python train.py --n_layer=16 --vocab_size=2048 --activation="squared_relu" --rope_fraction=1.0 --extras=["capped logits"] --lr=0.00298 --beta2=0.98 --warmup_steps=297 --decay_fraction=0.355 --final_lr_fraction=0.05 --batch_tokens=[8192, 16384, 32768] --seq_len=256
Each number is 500 + 40 x the weight over its row's rms, rounded and kept within 0 to 999. Layers, rows and columns count from 0. Numbers have three digits each. The size before them is the row's rms in percent of the matrix's.

# layer 11 MLP up, 640x160, rms 0.246, rows 0-191, columns 96-127
111:464495477487439529633530474504508497497523453459477438455481527537547541560477456493542480533523
112:386513427505454430519461564490487519533491470502542504429464612525479492545516516521460442490487
110:490487511513499544573495445509457561514505529461592501517441510488483542526448442591515442543472
098:460444496485556477559449534512537498515450486439502465472487508561468556571518518511493521527541
026:489527483477515535475505512455510504517550462484526459467437489531522518553456474513559479460540
103:540458444464524518554556473502485541485514460430568471496541575506480464547487511481561472551511
109:444476537454554460544507461590491580529488526439589538519456501550483501467479441513549428484556
103:523453507483528527506442501511613494549482496480487539522514514505528492494495526483509457509571
105:493438473460503577561521439507517561535484472496507572527505539480502487512495491528539539522475
102:513502474476431494459542543518492468575525472528529505419447498533565527587497418503497443539447
100:387551522475459508515480521447467533507505520517536503469460484498543588491479428502496451541489
098:463499493472473557488477537458464555496472515396539511496462478487522441542425481511489519483573
109:496472428448568531584522445465469481576538522477503528448538571515514452580474495509516502462485
108:496430520452529492569497473506499564538633543452484496505442487538483549532485451512469497423541
095:537505453446552521522472540512500506515480512442532417441511485529501478498481471492523522505501
106:490459501466511462524487451492527522546551462439468473487537518507479549500479508482468474482527
111:475492447469535507536541455472515514494530426464539488478444595520535507524462450487527495433513
112:489480513469522530565534507568481518546458476439460499553495606573485546498483477482491408466539
102:507452518472459457485463485504479523513487485479509500530514489591442471525484465608542502435623
103:503609425498451492491572452465539500577508457512540542417508509536528533557473529597476537531536
092:551492503525551485500475436471523497518547492441525500475390525590498511503473482491486434474491
123:447461542498584467547464504519552494451536478442572518488474493564502506524494411531549428504527
111:427456526500547579497527418463493554478589543515561552488508523499497527556487529493527448533548
095:512526489477489579533491499525489514514546529522487516527457509495492574493529510448445451541481
108:543525514511551481503467563515542463551491466492529474494518515568454550508487524532570457509545
114:491466391456591449510496533433548545454446487454533493483507493491521503511461507546532526500559
097:450536451479495522517430439462480466601458485530473563488488533520486475509510524487541497480441
094:531477519494502464519428533461447578488490465460501538505496518571487538517500496464551547501570
086:521480445520507491468481427451444500462615526500470484480511530529552489514440481535488504481527
098:504476461465520516529466491509558539534468503546517486417524516517462460492512499505482541470513
111:538522469442476537489425528477480512523487486502527485488444505523592553520388452547474488472583
103:453487569496560488484459468521600513612468447462525506406492514511523559496524492518503431436483
097:511481496516576490487454495473542556408525524477476430464507461560511511512471503517500489497593
099:494451496500448486528469472424541515511520500452489525487434519558469581521517412506527497430534
109:452458471508484489556439533479472525528476519493504484546453527591543591518485487566561442501483
113:440461433477421458502530469543593529527528541508484512492510543529568479470497469518510464529526
109:473500499474463558451468527470501511458444542459477482525511613523465514538467546530568527531551
031:479470431544495531446435491457477533508527490503525499446451520506528484533466473490516461489526
077:451508561556478566519557518531499504440478481518484503548478544530476468513436475527444433489497
103:456555466492567510525465458526531499516507515432494457433450505541536460535404416531463509447510
106:445517454516498483546498506504481579496495517420588538497487570532516569535518503571491372510519
073:450507463532513476482520517517529440473499510485438471437493566464558544503476497576564483496475
103:459463484472537517533527450546476519555487566468501487484494442512457544533505471567595460520521
099:513500541492479523535520464486508524561519528480529553564465543532513497524501463523573479508487
123:497467444565576472479441526532529537512514433454583490417468496511526493504510511533564520474589
103:535492412433506504554460517441521509537455503420494518509466552485523525501483466493590511485548
101:506544428427478467561510466434496491455421509420559496454483561563589530503463444527408498541549
103:501485504461480417533486550531482472486540468474531475489464522529530449567385462496504425498533
026:483456487493485566467483510481499517476531488437567457471416506547549517526421425532489482460559
106:501497454464573498552539517482522569530468420494540546523489449503465499594520508545501527496559
105:461479477470492545552524485519506519486468512475500501436501637520473546508435397620531462497542
069:470489479506467550534587530459496503441481483550432440557496451519484451574515540534451490528488
102:453513539473505527489488421450522497531493510393542474529477512514475496581447457511538477511493
092:468501494498588598467517466430518493525486450514470500468438531531483502523476450520524436527504
092:464557518496537491562495498419545515497545438460473465507537512526537534485549452579530454487526
114:488529497522509510509490445477599544513480446551495499428433499532504564586463472492532430479508
101:480540460461497503510537422508410595467507496475487509528499541484465525517491567501523445490539
089:499560552517508503465443495447521548472555414505491479532465548466503506527432526523509420459518
108:451465506447480515548509470520495509450588476542472429364492444551593505538450502460533482498464
109:499487443448476515535484483554586558503511514428483458514479506543495494503506509509539475464458
100:531473483514508516489508500529459603460466471454489526482481505512503521512453497442491489480530
101:484528483479463501552503500522415506574540531460553490460472537506472599513431544475515432489506
107:480454462475491521494440496540505533549470513494473483509472464551545516508500529483482480485511
086:522544479527499499565485458547557523466497572424525461522476481521492460528455461531527496489569
102:496543471524492531463445531509542480500479511411516508507522494503528443575416499538535466475486
089:485468483440497474489481528525470520457493525492473478471501528512570440501507537492585500435453
106:513498471490518577540438499554473471531533467485452511526475494471491517508487481485503505497504
104:437518473470484550474545451457476527521517445538530470444476513555509537496460453480521512523448
112:458495462394576523557480463482498540488594488527474495501492534526559492569488456509500419499515
107:445494430456523549495456549428464490515513504540599516424509464510548528549506473560506474488492
083:443465485498515415514472514485531574542531420485471570484460438478517475507451460494492499455460
116:541438502509587491519457486519519491479529441409577476507483570476497454530473459517522414463497
098:466493539480503524454473424504477479456487518444482460502437536496506528525472469470523510527550
101:504520484482510488553546456467541471530491449435520508405504519541525480549480515488484510491479
112:401491463498524494461519482522578511515480460434561430473458582563548579546459504499531501506476
096:501451473492467526510555416461533560517501509546517493509406554542500529501513473472448518480586
097:459550434489521474554533466499475463521488481503514469434443553517580560521477478520450489481475
111:498496503504555520596436507536512497545487488441544459507476527535539535500457439552562394489511
094:547495489435592501517406505568501480526563481419529468511454536546479559500484449528590495473493
021:494501525477512521515482460469533544494554485497540467500468500513583478585447501520541472456559
107:469476536460495548477534446482534454565532459458505421479386500495481468567424517557581472483512
105:434607482503498505502502484479549475481501505504513534493504508509518533555476512530541364434505
094:503485483483541470514478466452518469455544528485579505465516522476465468659457493512551521550563
136:462522519482486529455460533456579479505504501565596453446468484470499548542490461550520492451510
100:482498444510439480455541520510463501492522495468565454462479543533518548488493493569488543514569
110:482537472499502496531428476425510541466565460507481525453402514529562552510434423526488537400464
111:516503475491530505562444449539489575487522510456515511489475518522468483487490535614518495493559
066:485471469499489511504499470518514538589518482496499555514493451448495489501454464562490545478484
107:503524518401464494557504472503557516484499470435601483502431466531520546500474472564579510499525
100:476528552505540514469504456517502470524499427445504459490504563568515502537493463509590489433485
111:460453418506491452558487469517534482466542551486587501474509534542477504578489504554520512527495
089:469501524495419494501480499492451532503546543508538458483415504564477506569475516519446463533489
106:462575439516461490498523467501515537456583497456531510450539570510561454492454517473490523482525
100:527508470479499425533514525447497566507441477505471507459480577537509522513516508545460503465472
090:515490520499516508535418501540500519470487385476515490478492560494585570540453511456489475463470
101:444456393491503450485470569438525547475520494461440527447442518500596487543471479514429443463474
027:481506459487492491505500485490486513507547477452495468438488508557532534544441452510486438494575
105:506471520489544522548459518459557512534524518428509517532454512497545544505417464463577550435570
089:433501500480452458475459497493520488446518462459482434536495491453530494466479488485528492430496
097:545499443495440508487442530428538525529505529554552470491492457471590453610502423503468543523533
026:498510463544529510524477463459560535489553505457518456462473511556541497558473473530503463503565
089:534465541435535564484507550575475510568522477467593439476511485499505487524515528558566491491480
106:465462504473500519538473540483514465555494432511504549468457501548564496500498521520464467450443
102:468501459500500498578500467515541501474465520510559544541421544568457545537457440516518483462498
110:513574384478505448555494531536497583518466475529448560484513470533637489502479460470564479501504
104:517511409451598535579520485548534504547519499451474527479485563555464458487461535534525446521493
135:437444436459563505524437489533549551532490546448543500449411511573558534505508449493594478431575
022:485506477473488533508446491451493580486557448433524500459453492535529510568443506465503517462540
081:501459540464476457462519498483535497512508578491528546467494615525509523485491476494533497521479
111:530505405465510473500558458441451536447504522523457517429441498482477498517469482488536475556544
098:493526529518467503547411507540582477514473483452541527529482501510481506516479481542500522498521
107:467403478492462463528508491488490513509501549540565466468511468524492590514418511559521493458562
094:496514468452479484484383544481485558505510447487438487478419497527539535472492438460560529414461
099:475516531513504474507498450532529583459522472481485526437448533470557497539396483540435429486583
094:552528485486479467496525492515534496475475441495432542507466500486550476570502553537456525513514
107:506501487470535498572479490534530525522548499477489483474457514539486505498492508506501459467556
110:482545548501547575507581494483500465522587509497518467508495530505487506563483481513515486540465
109:440544406492550433540542552418486503553528433535494501489507568536514463515489484526469475529454
095:503490528456474484472449501472498551536627488521474482471489451489474489448505470546421578505480
106:519539455511486497502493520524516478481533533427531484444502450517515518514481508486489459474500
098:529485475444444530481563418475556457531505581461464507527457532576529577480506512522557478497545
102:424510529490514560503396517540510501529465505500485488531515541495444559573456518511523491492483
103:487509526508538469498451451482480474515564476442525452514478457500467574514415505555504502496491
097:479491484500531501478518515507498455596524429486532484376482477480606498515518533537556463492480
107:554540468483481529409495494421508529494539489510481522406494556534569518560522524507546467502479
107:462485551500530469448482428510517560601516507482492528469444440539529452508474522518535514529549
095:577420529492487563464538483465495459525515509374486489482496515522489507524516461532547551504501
100:493459496465511537592507459527518502545526527502494450489456505522485569523488471578580497511514
094:502528514495558480562478490498540488444587499547542537484495582441532514523486458470550442516511
094:476417470462599487461417488461526503535467509474538534468466537500554555538480459480546433465478
101:508497476505433469476466485550500507546481460526530530487490425544507464546451540492492450506499
098:443453577503524531473497472525512585500512525464531454508477508503506482522466470607539510513474
079:443519518577507488529499479496542471444487459457518432481467555527505483494473486527486446444478
110:495496485474537522504466514519447503475532412453547423486493507524480512508425475594601501511500
095:494557497542500502459503406488557492493492478523522466484482437477481454532422509555489446425523
094:491511515528575529515456480490550467549527561499608484469443530514483608572508493541505404537484
128:503483530463515515567554417575520552540473498470487523434499499583533543527479548497481575461483
103:464500482512503465504441488441490594555468503495529473408476521487539541556509474547520496486554
089:542471492486476551565446398470517454542528528535474456482458471541503504552411398560568527484459
120:490473459406460539491489477499516596524521484514509506458516533498509528507492471595498487487461
121:483432477476460513549477503419467562530510506514509426502444527534597533501503460480477546510514
114:451554476450462539526460483508527509525508487533486528479494444420578523547450559525437423456506
099:469494507445526594514487466464499494503527497510469487529430556481502506495477432451509453491476
101:404446474489485497510525433505558536510661515485478503550525537470514455519497487518514549409586
121:399470492476506554492542449481518481535526442494530477453487481507483603522477476571573505502474
037:523505484479484588498496412535494585549501466526508482507513466534466487537490501552465513527473
107:509542383482515492532451466454493536524485537527530518456504594507555479542461516561492516535525
103:480488417515524514557472498500435471552489442493582535463447573544511453494481472569550499451491
108:432513506447502538472429455504504556531484463511503473506497583578499549478496494522454492481511
105:465488537448463503476441422480492435558544499483495453472448514494507569548490468567525534529527
091:467487439403436508504530511493468573533508486489566519478485514517502586503433507497542401537455
114:503457537479441531506458506516491508589510457430596513417469565548486537516509523527492467530526
117:468554533483515473502497525450480578484514536515457512441461590526534491490481443486443507549483
142:487452417512554519511475485477485544514473534496558496392502542523522603524500422513584488552560
105:436552519470445507549517470516421506535488530514520515508353544657497493515415489505460449506472
101:500504527514488503439496497472471446511587461557491416461512492483451504511473534530525459482507
106:451536505458548445559452470476532528523512454480514462487472541557480494595448508505521526503520
106:480466435426515495567383557525522500526484517426543477480487498460498595605515508528453448490493
104:463478510478551497531446524483553503502524527450590455513461511577552535484466443562515473433538
087:453545491514546533523547539527497497460542434457539482488498472499542569542523524500621450499486
100:473515502533500508486483481423482494480554432465548453530535440489508459541520513491537478438545
096:472514454468504537486488452469501515538478391494447472481476517497494519491533531483519456453497
106:546498554498473499480554563496535523520473484496452519477501507547490503473445485562495526502505
089:475498447468573545501451456511496526490503528448465429467507494526555509506474520627515520508547
090:541497564514534540472554453501495533515440420534552444546519506558478503576466508478543480482462
107:405466419509462431468488531459525492522519464477487464432466500497588522508482442535563509488504
101:455470487503499547552534553505513491491586542485501449452510543522558507577519500555515509508457
101:440553481492534461598444446554507452561479486467510499558493527497513529518482419566550422437580
100:478583497467556519533526449536487486523492406440599518478487530511568522526491449471564513548484
119:483434488460570547519442557527507470574518533509558550455473614470457534492493523489546484471502
024:549434533527478546467464498434464581474499489454572447518500510494498525532470506567477477442571
103:552462502484493515501525474509507522526515555533537501491457538554423510534389419537602430516501
105:506534490468485471556522437500479504433533444453553586488481547506563543472439445485460432504491
097:505511514471555543490494558496501536520542513457546494522479487559483537473472554496601496516580
110:441537527451431492435579517391457556453512525478530487502452484497538500535524477493550484471461
106:494553505437487535459437493500431554539503499454544447527493499498502554538482512616486457520510
028:465530493534479519461479486450566468488555476523530470479464502543506492554441455525561487474532
103:510525455479566531525510453477447536502489474527514519500497471540512468544434477490603478497491
101:370516463513498512492518494414465474497575553513585550498464498486493464563490550511498500500514
104:519469505420514412475440465534557495535559548448492471502504495513528478519451479503604550512569
099:333504432473483510501476592474522503490514508460550521507444482454494539521483478510569491483525
091:544471386502505496475412536496407574506457540515493509541516510526489481501527506498489529525512
118:473537449430533471549521469485550493508537516513529501460508527540576468520465456495499505521470
102:454551458517504530440496557462515530468505441507468473526456528506459484553465547457464465446488
087:462539470502532474456550536492465560447528538471470489505547442537465456514456512509490501438520
096:516467489476486506509482408450556579512564524499516504456507486497545566530483522481452442493505
090:525511518504512494585514474551483486504548487528562513559487523525476513535511521602536472488473
070:503500451439487559503555466468525486514484508503483520487416490475521502589460402534469487507463
105:468443467495569466492507464529495556577525507394527472446462534494556525494441501521469448503489
106:444582540494439483502486426530487519524470538431489515496489495517481574543476445527531481491573
110:447553490485457494476529471481525520483564539508512489527494515499496501506442480542489527425523
109:461491508505480531514436537543502520562552486485614517503471617467518551540465503568544502495492